Part of a small language model's weights: learned positions, tied embeddings.
Each number is 500 + 25 x the weight over its row's rms, rounded and kept within 0 to 999. Layers, rows and columns count from 0. Numbers have three digits each. The size before them is the row's rms in percent of the matrix's.

# v: layer 5 attention value, 192x192, rms 0.0705, rows 84-167, columns 96-127
# o: layer 5 attention output (transposed), 192x192, rms 0.0671, rows 84-167, columns 96-127
# q: layer 5 attention query, 192x192, rms 0.0938, rows 96-191, columns 96-127
# k: layer 5 attention key, 192x192, rms 0.0876, rows 96-191, columns 96-127
v84 104:488554490508431557540490460520514496490456507502488487511487454499514493487486536498555492465501
o84 109:473487504495511518493543530544478458508544527498500508499460493455510487486501494497472509516503
v85 113:541463519514494529494521523493515505473485474489526503477480532537513482504517498507469516511554
o85 113:518483493508491467507490533482481544545501516498514476468489456479525539537461487508505474520488
v86 104:440546510486531500558507506545489510475495492477453490530497474547526488540509493506478495458515
o86 109:540446486519497532492537510501490506471506521497459481533500511508484499495474500503493519473528
v87 111:443474468461483521523527537519463495489456504482520474503502521486525466521496525458465514445535
o87 104:476507506505526514492522493493501509496499479484491558492500545496529494515504523529475491526481
v88 108:509450449466509494506512513496501489511461528507513532508491556482540501468526477526514534463513
o88 109:503533535498493455530512474489457492500468453463477523433538477503507513513484488500498482489488
v89 112:527495512496534469501503504525473475485512482492468506464512514474482462496488548522555480451495
o89 109:506496510476513516494486497542485482546461471527502492518539477537488541479476501470504512526502
v90 119:465440458445528468574484479507508488497489467533521532468495506487541493490511493498507462479524
o90 128:533510476478513520482468508530517476495507533497513500515528497534489548501474521475514542496507
v91 111:509500496453524490468477478528560524488480524491508454488491473511520488504508501547531506461522
o91 113:495490472468501510497546499504491477554526525495474574554493502495498444496486511463493486476485
v92 113:483499525526493478499477479471458525470503469503474471531520465506482541450485508536507514481469
o92 118:502502502518506516520525480496518474493505503503463487520508496476482482525524530528510443504512
v93 108:500492524476519464498496513452489508459497477512478494504540460519508458529509508466537507480493
o93 113:530487497533496499452506486510474479477482530495475483500524547505491468497477515525480514504498
v94 101:474516505516475538541492483479451503473494509497477546498482498498494505530484500523486500507503
o94 108:503485527502528504483504491499524465514517500482521514466491497523512475506499447460474539487503
v95 105:490469504569452476515488524501547499485500487482442458456489512514506509495530462514509527465540
o95 103:502472545493519479541482550506465503538450548465515515526492503510525484492501488471459493505526
q96 108:494530468491510475457514518488511492450502515486492541449463484483468548548483508515483532522514
k96 108:506523525499472490484495509537484501511501481490494490484433479508523540499502462524511522458498
q97 084:505531454466518475471508449528515537452521519563531485545493528508501503498502491499497477509488
k97 083:501515507539531472525504530511486510470514530464488491507492510490481497523482547508508510490500
q98 098:462556483478438494496526498482475526512488480531517539496484434497463504467474482499469468525494
k98 106:529473503486500483496557530498469500493449516517481518528490524477506483493498541502467514531500
q99 093:489502501505537516512549485471480502486508513539498551537491484476518462486496474520535473507484
k99 100:481440535501524528478498487519494545488527505506488494533521462509528517496475483516480480509529
q100 109:506481503523509533512532505477468524465519523492495502476486481495544493536498477512527520508497
k100 100:465458513481515532494489475512488545481530506502478528498505479506539555496495467513483494479490
q101 105:520515491459486502495512527497485544475502534490515525512487473508484487487508495505474526499541
k101 103:539502489452474502502517480498499527502515534473522532490502515470518494486475483496509531484507
q102 093:500486498513550507460536502523530575493500508468494478515479553505540511502497467430477510490503
k102 095:507507486509518482501520489478526488503526485512496444474499524500484491467500484505511531517475
q103 099:492473504483503502471499497495474535500466489486460525488527484529569547517476521486514533482482
k103 098:503491503469515514453512502514469516517525539451505457467510507502583530501500507473508510481480
q104 105:516435480487490544513486529512529490513491463493502513469514511483518497508523468500462463514500
k104 100:463519510509489517510507474526522455507485449503489514478494481516458486524500495544544521492493
q105 111:505529509543513467523520536481502515493522533521486476492470490461479463468553500503515504528502
k105 108:497520525528483465561493477476470518513524526536499544488491516501463472466492558506516475507500
q106 088:487528510543522447463505493541515470459491495482499515478451492506505519522553525477513514496492
k106 088:484518476490493488483511475507506505517503520505525470513466548527550515463516468504505511527487
q107 092:477551485483524474506496461513518489440482515502516441533460503529479501494492475488495458493478
k107 098:490529514511532474468524499520487515485463523535502482500512522528458510538515530478504474478480
q108 092:503531476506518504537500470485523462482483499556482502486472498483509456504476495505519491512473
k108 095:485486512550502482539494490497506448476481491499501491523499500473456514520494505494523492508527
q109 090:476496516505482512504506477508537471514492533491479518516538510482555486521530516478490494517505
k109 093:485508483549464508515486498502510491513515486474483454507499511504460461510501506506541506496506
q110 112:492490515476487465490478485511514497518457494515526537551475495538523562502509512506492544487496
k110 113:514487462477526505452481499507510508509490469446511526522519498526499534513490506492520488486504
q111 098:481500499462462524440503491533486462517478499512475513481519448532507450520498513488488491517517
k111 098:493494507470480483490507503521529480509519472524448526510481490475543466509512477501517503493529
q112 090:476476483478498521455503512490482561516470483474514467458523530506525503508494492505503491533509
k112 096:471487540509481513479486480488534491489523474491466499444512477518506489476486472500497498530506
q113 089:518512504510515486495456507546519508459529484511465472474508536493505520503530478482525513474501
k113 091:511503487540515454526496526482503471479504500531504496467486485471477498527494509492517494505501
q114 117:459459533532503495541501469474542480534489469487473471552520500494458447474485510494484469511506
k114 120:441481513502483535483500452468522466500456475519496514511540518499479470476519509480485497522480
q115 091:487515468488494536485490479490517525504513472512483498514494526532524489533510479497504491527526
k115 091:495482500498539496541504493506492483487501460495509507526488487532460523565490498533525513537527
q116 097:506529511482462504492503517486512520573461479472565518480520522526521493457494514484490481499525
k116 103:520511483488452520510483544496533454502504478463507547449506486492454501486475505494514511453499
q117 097:507491493516485532532492522489481481557497491494484522491502517488476508442487459517484455491508
k117 103:488469504479508492553507515513482495520472527524524516526506506503506513469501491487460478523530
q118 097:499514504491530508509493499460483502521473486454516525451491475514538528517479477517514511505484
k118 100:519472537474505501502482493493482483500465514425470526477476505485471525537465535534493531484512
q119 088:484505504493510500503510528479501508409528513459496464533467510519476515499467486498510516509482
k119 091:513534483479491489488528510475535541475504484525502473502464497492519514465511482527500488502471
q120 079:497467474518485438477490486485510504472489497524488537490494476447482567467517504512501501520510
k120 085:473494516486494540476493511506494504526468514530509489477501501506547508482480467474497523477497
q121 101:465539469488499485508512504491512559475456544501522521524497497528514513514545487492463462536502
k121 105:518524484479532511490485505515490550511497514491514470499504511491509503507524525522495533510508
q122 117:506507505473499511488518490465477534512455464534499497532538515513487480511502485503483435522521
k122 105:516488541447504526512512502489488531503495504520506495529501523491519490501467515498489506523504
q123 082:509532494460477514531495481518452473479540497524524479463492498510476503444477488540535494461521
k123 086:485508522475491485491504519527488509483506527508520491487516492506529488476499484485507485461505
q124 090:467476518538511507479488479509495520497514523482463467491489529502513498496497497461481514493490
k124 093:474512525501564453506505513513488487485510500492490478491475511493520482512537524511503514510520
q125 096:486541477502524468490514546492464505539486515441541511460515492471462459502530514548530485518504
k125 095:502527535485446502503472496480514519532491498492505538510480477483522511472488498512514498469505
q126 089:535500532509471505529494513509529493505500471487538451520509514492468482473493527497504473486516
k126 090:511507498449482526484516496502525514511480487514521543514500498532511517495518475504455492501500
q127 101:511496499518508502516471484500487451563532457502458529504482514452490506450487469492521434484521
k127 112:484467524519493501523499494497477483523518479537498505488507447485483495487461508469486498539547
v96 094:483527455526517494477495471523475518530513517463517520489565526534504506440511497488468508521512
o96 094:510507479515471500525494521484494499448508521566451442527538481496463504463472523496474523499507
v97 103:470526429525502483500529457501469514522474501511534501507509523463487464456509509494462517535499
o97 099:486503531531503491494480481504526501485510511527454498529508496536562499523489446505515519502506
v98 110:531480472515539492516565473502468533484507481525476453490525490523528485485502553529504536498478
o98 103:459502544482510525472480472492514475490471497533506528561487526514470497510494482448491434510530
v99 103:467491502516520504527445478493516491468482513488497525518541475526539529512520498503522502441532
o99 101:547462515483493476457534472510495503521522516510517494489511507505482455485509522447520491499522
v100 091:488537473513502506485480463506510515492509518522515529513510507519502500464526477460515497464520
o100 089:504501540498486503468537490489501486490487486519467507497520450497518484543500509526485468531509
v101 107:475506512489510490482505510454502494501514511501453516524517531531402501512488472489505485517484
o101 101:526478524489509510533482494514485482479457470468529498505498503498574523511497495544497526483437
v102 103:522501509517550494500534473469503515505492498511494481578522468482532496508487545499487536464509
o102 103:459492505532473480473494477490511483512508462543494485553507499452476467542522505489481496504483
v103 124:482504503512528512482516500468496504488532524531515500502520507519496526515503511482481530504525
o103 114:514485532519509468540492505516525474499457475509503499521520521489527488506526504524522492508446
v104 095:471522518518516528498485475499485499521549510525490489487493519498497488509496507470490500473576
o104 098:507514481519497463514466521490530474478486461492501509529488455491492537494492508551530533534503
v105 099:450494510516529549471479524488463489534538512491464482487489459489493514463504479505463533539531
o105 095:528503494470524473462505469486530513483476489501534484540495548480488506509506509479519487526480
v106 114:487529499494499494476523490456495503518522523499529528536467510511478530547463530506498508508501
o106 114:505505497550530486510497464477512482440485529463502489455504494526508520496528506513528524490489
v107 098:508519497486526503565506512505526456490494520528565552526536515480454498500487506549532548532506
o107 100:471510534503521515487484460463481542514490518488476503506477512480510528496532498504519527460526
v108 096:499521522496492520478521494482552476511508542523503490515516507517480481523551509492503490515486
o108 093:517509509459516470516484523537510505488468509502512490509523475484525508501467512516506553491495
v109 105:493489506512538496496485518497468513542444505488496500480475509488523489509535528506468540485513
o109 104:501514476528463524523458495460496488479532482541458482492518508500437489485482484465510479505504
v110 106:489457480516515433533492512546488530479464454489486508517502438487509486487509484489492529470590
o110 102:519522515499470529494480481441526477523509542511476509533507487470475515517504494497502434504487
v111 097:503539468519477511489499459468515479508554503508444482489502541512494465504518517478492467552493
o111 101:452507527475518513545531502491526498474489479524522484536470470511518500527495492520473473498477
v112 096:508515508510484511497470481478509494496527524491497565508484541514482558482477528499491508528450
o112 092:481444501488533498532500502485501505484504452484489468525511486477502529510486517522482518499509
v113 101:481535506521515523507491444452470463518490496503572510449524503495496481510471488498483541469552
o113 092:487493521491517473530488491487516518493514498537489487553464502471533523517502506495532513512494
v114 109:490493481498497511532518479503463523538535515493514496503512503502516478512529470472487455458495
o114 110:530503490471507499471480537497463503507524485535516504473493456484513518515493502534519504526516
v115 104:510458473517505499515556432473494512478491520484562542485539542510474517493472513541502510502518
o115 107:488494499535484472502463491552463471473534506532425470464467465511523514503510483486507566510493
v116 110:490550454512482505512441497504495488448515459494455460585508516473487445477511482550521470458535
o116 109:512491502488477519497507478481479507552490493490506551466507477508483501490476472505458520533528
v117 107:527472462509471532480497476526517496474462489493467531509499511491514499465514512498517493484492
o117 105:526545477485495486490485494558468467497529489492486480459493467500495515480490490512491548531549
v118 089:514527489499476485481494486499564479483533527499515507500474538478420502524505499475459502503488
o118 095:508485509461519516513490516478503506494479509484512488489519468517531529515487510518489509502489
v119 103:469525482497520508484465516510491499519532523515500496559483446484511518495528522496497499505501
o119 102:542479517483508489488557511467514534486512519494515482504527512503502531516473483524501519526508
v120 101:507510526497491477523546461499493483519515473476503509461495512543472503557466502550521528512451
o120 097:490521490546472487499480500512498479480501515515490507507483494500492506465538486455497504450481
v121 099:446491500503472499528545495490501503462466535507459512506487512507517487470512495517507505548449
o121 098:572486508495486507499468515531459553494529521522517506506508534538514508491500459495503505450508
v122 113:512528484506536481540536453503514500519505454491565493455497513485522515482492514549512552502538
o122 113:470449527528479483476457483488530475508491535522453548526485488481475496510520460476468523496518
v123 099:480492516475463489514495464497485527531530510475484536452557567523506463503495517472510487554482
o123 097:536496486498508499493494541540476523479527505540490474514463457496561513500494489544493509476497
v124 102:502545524484498496502512484475504494500576469482521486537482500509512563474484508530520552482526
o124 106:483485544525539506486459503440528481509443494472489528502518497507475523534515507495455523488485
v125 105:482503470511458472481468475496509529483518481504528483498512507476451518437519507468502514490557
o125 093:497506516490551501508496525496504484552481503489482496498539492484542536553495502519463516512518
v126 107:501515489507459536494538500500478517506536484457492551465458539513493492510481473520490521442557
o126 108:486515493505470482533473495485483485503490485532499493466467433476466548506492484471494501508480
v127 115:492516553527499506501542519512490532507469516495476485504499473454510485479513503499499478498497
o127 113:530536467483503487495501499469512478492534483525504514528510495487491483542452477527512477528526
q128 085:447456535488544532463535446483469522520501493472479521510469520546521515521541506497513502513535
k128 089:458488536520531484525472470500486605479519507533469471513498514510512534498478461525484536479508
q129 082:496457491506527535499473495479539501526490505463505476487470515516455537514507525500454500486518
k129 080:477513492464501516534491503483490531477483511552496468516518508523501519529489481497451499537475
q130 075:486505476514549534509484499457522541466486486475518485530433500508480476489495507509493498492541
k130 082:434486506498490525502486506488541521462481515605494476493499498526506454489514486513476493526459
q131 092:556514458468471443503480513475466493480514526491534507454489533500515511520466497467508483468499
k131 086:542506481509478529510463488506473477510523507425494520488494487499473522476490478495514527472532
q132 082:502517508440524469512526503470514499487486483521472464487503496496494535477454482484477495524471
k132 085:502522537463459452493497517480488480521483520464527500493545522471482493454501544518523509476487
q133 093:513537440493469486509517476451465489481508523492533498533476539494495485523513516501519482503483
k133 093:446539469493480495513497462485512518452496492571511471473507487521479450494497491472512499525485
q134 092:532527491500496461465513486466503502430537485549532454547523507476545513504502499470504497509489
k134 094:459518477518507465501519465515511516456532523536496500513498501534536495516494504507559547517467
q135 082:504505461456457477472514523513485522521486467535509537464532522490519532490542478515493531514457
k135 083:517514472472424499507510523547507529486529495492507516489522493502502506492458528483515539533515
q136 084:459517503514491562515500511507504452533494462505528481515449550505542466533529503497500469480482
k136 079:480515504514541497520484499509520504508509487471478487514539500481470492524487499470490484514509
q137 077:492498503436443467456519495476466488505453422497503491473531496479500515524491527495443498537448
k137 083:477491468452446505515505499506481453541457451491546505512532496511493510536474518533504542541502
q138 089:490486518478499470499505498521502501538503483486473557455526486493466520477552522488533458492494
k138 088:536522545465521492520471528534493494489505519510520487523527508504506486463464522475541485461474
q139 084:494482514552526519487505480515524526480533518473449517517514538506471505548506519538504516445518
k139 078:464528513482512515515530503504506555460528518568488479510506525533517498502508508492474487497496
q140 091:504560536525510473511498503481521487489533504479496502546441534509470484496521545536507483511473
k140 088:492520506507538460466505510461518495462479504494495474522508497518462494524516518499535519478524
q141 085:508484513494440505485499489506502496522471454519519525499490456541514469508501489525489487505464
k141 085:490481516494493530535497504492488477574510448511517546494502456506488481492505516535499474518484
q142 082:518521450450480489476511518524479495491480471526504524523501513492527503463527473474493468485478
k142 082:579507495503472483497497498534481461497531511426522509520527491469483507491487491497535499469503
q143 084:506487520485502541523504461409478527504491499514521529486476500483475464527481519519520491534494
k143 083:452502474493541542505521466491515539487449480583490503477523477549480480519478506514484494530499
q144 093:471485499528546536464492483489522531533513514477477501518536494524463500519526546537470522515518
k144 085:461484474492511493522490523473496545489485517537481512498508488485501499534540507531470510516504
q145 087:499512521447513493484504492544498485483511446507443517481535484508510472501501466504487540517489
k145 088:537464543481474476459501541503492469518557477431492516523517525484513481519471515510519518495496
q146 082:456524511498482498491498525479449492472525500523500511532447511496491470459517505517543434485509
k146 088:442542481542510516462498528477515513497527515526476509486496533484495486502503504460514499520501
q147 087:490495505481509487482504466475452542507469475536457500472553480489514485497470455468510498511525
k147 089:520492491469489542469450450498491517484498446521449482463477485523534469530477513534524470525510
q148 086:524550550521489474464482514465459509519503504512483507508490483509515501505454490501521523486505
k148 086:488469519515514465500458507476482537456505518553492505462511455481531576474521494482508481418525
q149 082:516547436524486475521515519488499526480482533491486480473498519496508506524530508529478484499519
k149 085:542503468520532469506507530503482525497515535466494490502506516485487548486530510531502490456527
q150 098:503471507511534542488492481558524524532503451510457528441533494518499516505508492499509535497510
k150 097:529494525461504569477519464533526538513520485470486513519516498511514515528512504487476519484464
q151 095:510526506525504515474506528501543484505479512521494469552518495437525461505479473474483507518499
k151 096:494483483513529484448502524502507521501479502545497487525491503471512472512493485508489476474511
q152 091:508517504524486498436485522515496511529494524474560517501452507517499498495483502504486581516532
k152 091:510533513497516500468501543463494497496440526512542523463485488477492543495500498500477555468470
q153 086:481504484504500504481496501504506492496513468530474471479519546501506497512495495516475532485514
k153 088:537534508511455494459500498521464447512506513528507496512546531508524453495483483482491498463496
q154 087:500481467532555531483469450513502508469476499544466518507529523477520533531536469511518507502500
k154 089:505511517515559512530509468513527503521499491514515509526519473477531502517501491510541476470471
q155 078:545521470543523469486506490468499479472507519520512529474457484512520501496474470501542479495531
k155 082:560527507519512466503480466503472487457546511458496505497459518509505507476486501493550485509550
q156 080:463520490477460557519514476513508490520479493497480487471476476509539477511497475452507487496478
k156 081:477521465494498516524536489554517522521484481553489492519474507504512473508523458520463487517492
q157 095:524512506486429493523521507523478512479529546503496473460494489510492487465476515458481452495510
k157 094:487499484494463504520534500514445537450486495533479483502466483510498501496510524506486470542485
q158 088:499492490493496457505492499545495519484504524502482528501536521460543535505468498489491485497462
k158 089:494509506472463517476462467536507477512497492492521522470469517522499516513523537468515522493514
q159 093:517496520514495495496510505454497488500501543463548501506470534512488487525487500511486525504499
k159 092:453512499493508504534525473455516503494461512540528512479472470493475518509477505503463499513474
v128 107:531516468468466485496525475512516507530516461495525462526489510510516481499500487482461503536432
o128 113:517487444508514538494482508477499513497525520531464494487509520526509503505518503489530460496486
v129 087:507551505498520493485517516474484489519523446499533522522494500492497511504448412484496508536477
o129 085:466500491442454508509519568522493507524512499511479497515498514493520452509536508500505479502497
v130 095:510474509501493518477519509443539506502496476513511496475487515497479458536508453515484519488487
o130 093:494501475490471508474496487463465511510496479500458505442508519523494486548518478516539447515537
v131 104:471528567521478499464493497513517504523483492498499510562523546487518508548477499438503483498504
o131 104:479507537475507459510505509506492480507501502503480525488506529512508493508450523462468482509496
v132 106:507506523467503534507527516545488485521462494479488491472468515489477504497500434476498480496454
o132 106:530529558493522503519484566491516502535507492486523544510484515452516542534538472521492553510517
v133 103:483513548512484521476482470493418473473518485501524507513490512466528512521490456475489467468533
o133 104:523520531507501476492513508516507503494506489504517496495523528491515467493515490511472508497508
v134 111:523472531500530480513485437500477482497524513481441484475538479544506474481537443507478498490464
o134 107:471504485477488474471463499503509559523477526547461514512496483491482467506479501465475484499520
v135 094:486553476503498489464469476501514508479483521520515478520476508469512487472478478529481483534523
o135 096:450496427475495517513508510496465501495506483516510474465486505508491446488499494504500478537448
v136 105:493495531480526461497453474478447503507562523529489477483489517542493501446500532508482489506500
o136 110:488501478466467528518517464483506519490492529503472472528505484502474473498441495514499477501506
v137 098:454499454531478508511467477501420530485521543488465500507498499577480494489543522540498475491530
o137 092:466503502523508536492500462521507485490473468521479485502542496482482475456475481484492493509488
v138 089:464452520491522527424469509467481468484495527518524477507453462506497511468515477551501498538535
o138 093:519503530534511516513524455474496533468507482517539485481479512510471505507482492522516542497512
v139 097:503503492544527512502511517490474487477500513543445491492492485490474522535511514548490497493539
o139 098:501455503462488549523473486513498498480510515506473463479493497508470488510488493541493516480472
v140 101:512500514503518531490473491505512498516464508532494543458526495496517527518508461528490464503493
o140 102:494494494489490526537478494507503521493503540454485508458491460463465498508506481464493485549520
v141 104:505515479549489498524531494509472509509486487489523511515479499468503508540552483568511491428478
o141 106:498517502531515490472502514494474487538488458498477517482494470528494477452514509490480493476512
v142 107:488454462483500522571479478507526490508481506520522495523521510497554495495515521471480496504504
o142 106:499531511545513473479483480504500517470508508517513508518508496518513505511471541487492477507504
v143 102:475483551502508486520500525459482515505536500506461501503517513450497509485487537511506533489510
o143 104:492510516467493477518515527538510482514469476547499509534491515494480481511470517508479462446473
v144 095:513535531490530505511474506512563509506490483529435526458543491531512500492519510467484520508496
o144 092:477455514462506485547501502496503532531494507467462484501512488451464498510503504474505534511484
v145 091:516489487505468474495494504480474508526589486505519509508523485504486500498462526517542506505503
o145 096:478469478472484507471485510522478484516489512525490531528514508501523482482528494485466451454484
v146 111:525536493502507497519484513534502512511464507504464499474494531473490481481531504464500506474432
o146 111:480513549489508440462517535511514506515494493537500520521463492482485489490491484507510464504490
v147 118:507487539472502501458484523471560481522473457514534512495502497511502466504485531483509537515494
o147 118:486523499465495466502498500506516518523496508478459503503510485487464528546502502500536513512485
v148 098:516509468498489535481499514506465484522451487520525523474475507515503480515508429520509486525476
o148 099:526509513577523493467476502494481529498501485503534507462534509514540491501537467530548557551522
v149 096:496517493527514500498514501463546503523466490518466541504496523504450463517472543465517526574462
o149 096:434471523493478499455486482554512496572479485536485520460531486525501524481484484486515469477512
v150 105:494506491459540485486457475493477488482503492491495510492514506517488496490508492510492492442476
o150 101:491497557557483476499514469491493519487514487485464470503479498473523510462470495523477537490498
v151 095:491475493475489489478534533511468475476486513507488503530483516509492536473452479489477492475528
o151 093:528494557526499508481495499505516515519522462474583474510471496491527474520495495534479564498486
v152 111:540481514481554496533525491494509519506504508489472510469435482522513482464499529521494513470444
o152 106:511496517515482471502494470498508504496465503485487484522499495512496503491516485503487511500513
v153 092:501472516506513490515527491457579523514500471539438502495500519520486516525539507451501510504482
o153 087:521493498527509524510480467533472507478493488506462484497544510513519523500479522498512477521504
v154 101:462499526524506506474514493450457476520544521450492496528496526476477511528511518488512509490522
o154 096:517526493521521496485507495520493517489501455543483514508488507521539472454485494476509501464511
v155 092:521511515474521506450476499487487515507501471482490522499452493534500506519474508541476500519480
o155 093:499536534514498492502517495471491471520505487485514466461500475496514510495501492501522548521485
v156 103:495472543502526481498490468486493497467515516553498478458523484523498482501523482533539480462531
o156 109:521471441519484509512485447526508512480508517499475474517525501486494490484484507471493542539498
v157 103:545504447495498515532485509521508516479498511495521492486483528515523516518503442476510499468443
o157 104:552517489573503514492506491494485481487496511462517448503493488510526499524525508502468484498551
v158 089:516492491469501512559533508460463510481514515444486501534486487505477515504530491460488499501493
o158 091:428484538491515492456463543517490519529460510552522528478496533486529484519518467485465501514453
v159 098:469481518507479502494456433483516511521479472512513511497534518513527518507506460477508533486521
o159 099:503512516504502471502511482520489512505483539516494489497514507503518506521462508448540484521490
q160 122:488485562490526499563477498466511493512464480501501497503481474523493488503506526475485481521476
k160 116:464483529502488519548460501498473477523503479560505500507492486528525512500485506437515468509477
q161 116:522455532500537512493460472506489519519488483488471495502522444509505522511467467525445520502464
k161 108:484440520498517534503516515493488534527497480514488530480480472491518510496478483505475494477500
q162 117:492493512530455490509554518450522537486516546488530518532454512461537420501502498470511484473516
k162 124:481470488503490504516546474486550531470500544468532488513434535480523436493548511512538477496508
q163 129:543528489504482469479501489529483481490533523516486515518507534492497527523473503510536548500463
k163 125:521509485519487453483480479537526480475524541498485487484479504480493547514480508489516578498481
q164 131:499505539477522490504448532521517470521486452506490499498490493488524486493513475525536503519484
k164 105:532506488491563466494506500481547463544453463424477486506500459501481495535480458492510489475520
q165 129:511487506524544515482522505495471525515450507461499473527472488515496510497506519517476515525490
k165 117:508467508517518533508539525526463548516504500501497489525457474551515530475515508517491538528481
q166 115:501484459447507513487503510510473518535475505468498523528455481490492475528470528482481481493499
k166 122:474501460484485509490508493513475518545506478483474558530464456482463521549467502466464483491482
q167 133:540498510519493480507531503453461522485444500480512489459505492552515533504529495477525477484485
k167 124:531532516530465490516534502515473501456469495525514467448518455537515485498487509485550511490498
q168 113:520494480513446482500553461453480521512472549500541494468497478522501489478498561463489495504504
k168 118:459523505532463499486566461487460546481496520491543502423494510510486522477499542485478478525472
q169 129:460495484519506509497501515513523540529547482486493492508482507523529482479528496498492514495498
k169 116:450469544528500503510476514501505518474539477508518517499473497495524438494515508495486560492485
q170 115:533534476559500482533484466488490488478491509530534450479510533507493517479512480507536494519492
k170 111:529534486546512472545541482521504511462503520513481492492473555507481526500508495516540490487520
q171 126:504468500488510505467520499468497493514502482488539489500500491521507524510512491507507488465508
k171 122:488503522491486526516510502499503480507513499488506505502522534513519504501521508473519541507511
q172 129:505487498543477514503510482498444486542490502537489475534518456518511478521481451486508496533492
k172 121:489481501512453516509491464530473512555496511539512454490509448512483492469466485535478490523512
q173 119:536525469516503471553443522497498479493524505518502494487511558497469505532477542535501498444479
k173 128:513525479532508444519446531500493514470520515482499506471491537497449506551495526534494506448489
q174 127:532469517530485482455517547538542541457489525526416514503461489463492482526504483504493482509506
k174 118:517455506493478482463499497532501520479532516539503503492482470485488466474493475509462492523491
q175 130:471436485471490538477465519505487511521494509496498523544487473531450504497454513516495488522496
k175 123:472485483480473549490421508493529499532484490492512495511493469527492507500501487511510476523487
q176 122:482538458482464473488538490546485487486525511482469518480508531494461506471493506468493468507490
k176 119:479518485480467500502524525492466481476533509544484511476512559501463521443528485467508465499521
q177 119:522535509490467495530511470516513471473496500490557516457495481468536493486481499505523518476508
k177 123:501521520503472475511511493528522431486518496518529525479492489487555507453498478487545520467467
q178 126:543477444514504526478504518544497519506496529502477492498502525493520527507542505502494533469528
k178 120:546469453533488521458501540505479517523536511507477508489496517489517517518526524518511532505538
q179 116:498525515497530514525460486462461508452503463499510502482536531518509525503425473524504508505502
k179 112:515537525511499540518420492518493495459508447573480496482520534552535479512462495515545498516504
q180 112:506441506527483489522491533464499514500488521480502461541491495487470459475535493505535487485466
k180 104:477445501493474500555504530510488477511515528559543471501474499507508481455538500498580500513487
q181 120:499521513495512493492521491474473499483516463505470472570494445445517430534559523572521516517506
k181 121:478540459505497519481536506488493505491531509542489469551493461476520430518527470515506492501483
q182 119:510510520471471506542473495474503493501470529493526511494460496487478452486509500524462557524530
k182 120:493509470476514492532487495476494473527491540492519509502476521530484477462541490489436549541529
q183 122:549517529510443535522492508523518462512481545502497474517472483538532451461513483417486505500487
k183 110:526460459491473524557526480504522476529481541475508454528467503527494492460503489475505516500534
q184 125:546509532454471463463485479538552499478504463465497535472469508500504493495488502476524554454494
k184 115:529527515468507467497455471521504504504514503456532536493489496505497489465482486462503586492466
q185 123:503505538498472454542510502491487502491573485492527480475503476491529532504515527553500516507488
k185 125:453523495504503454522536486495485483488540480449510468470512496451556508533506501544465508481484
q186 127:486485504529487551516516448508486459507485502545506531479498489464482462490503507536452502493507
k186 122:491490519529504536497521486502487417480543485538481495486514498509506444474522502540454516516539
q187 122:511504478498474527502489504488481503523537483490505496500502510524496498516539442500462483477578
k187 117:500495504489488544503485521511515508513489493484471496486443547499523467527521505507478526505550
q188 120:432495514512537548496546426503479514523555542471473517494470530526514498555462504505483555501497
k188 124:432478560495514529485524432524485518517525534485454500535508525545555509535486528479481509491496
q189 127:479469491517506502551545519506459462526512530482532514475522487478502497505540506519475524499511
k189 118:489505459472518471523547494495488443537507539455532505509557458494469529523528506515455497534539
q190 120:544510505479535517542494516467515513503538527499486523475522476508484501503503472507529513504486
k190 123:576508535482490499517517493495502515472530497519482521509530476501495494496503469485557524469496
q191 125:535488500543510495523509489505535485454500434501483467447525498548481473509526492497489449475488
k191 114:508512526532505526535506482487512462469475473515526458490517513545489486514511471486489490498497
v160 095:496527502517483532552502481440486472457495500508467525518469546508510504505486500517505518465527
o160 093:453504532477500516477520576491481478463493489494529512483495506501497508488483484470511461490511
v161 100:489505502494492526514503495531514490522481529511524536561457496501521489527480485544508512494506
o161 106:480508485524454487493516505496525481494468479498481489508502500489483513461512550467505503533513
v162 096:488525454506550543519482505481493508496505509548536477497523523494523481552460425529497521495523
o162 102:555502481498481474512527477499485506456457480548500538478501452505519476479495470482450498461493
v163 091:484466519515493481519478498521521517499497519519473475505492448485498477517518526513524509521508
o163 098:496510464489547473473509530512510484508530511476449509491551505515498510476498517476485522495474
v164 097:477495505518485483486520479463482510490539508493514552513464503491523497474498486503473526513501
o164 103:559499527445522516485520517507483518524468453471509480504520512506491516491468532474530503481499
v165 103:492504452550476476480534507549509470484464499492441527487498481479502502544489460481516500484465
o165 112:529476512519499539534518536498510533453488490541496505499464514507526514525502493532504503495525
v166 092:497505489579488490478541529481474497470465518515509506496512502508480488518484449527525447470509
o166 099:502506534441503488539456483491494494501450500490450528514462487483505514519471466473489506510497
v167 097:497514481542421454459559514492494527510518543465497496508480468503484462497496482465487493489498
o167 104:524492473488495517511472529444506511480505484516436521523512506532519541491484454520526510522482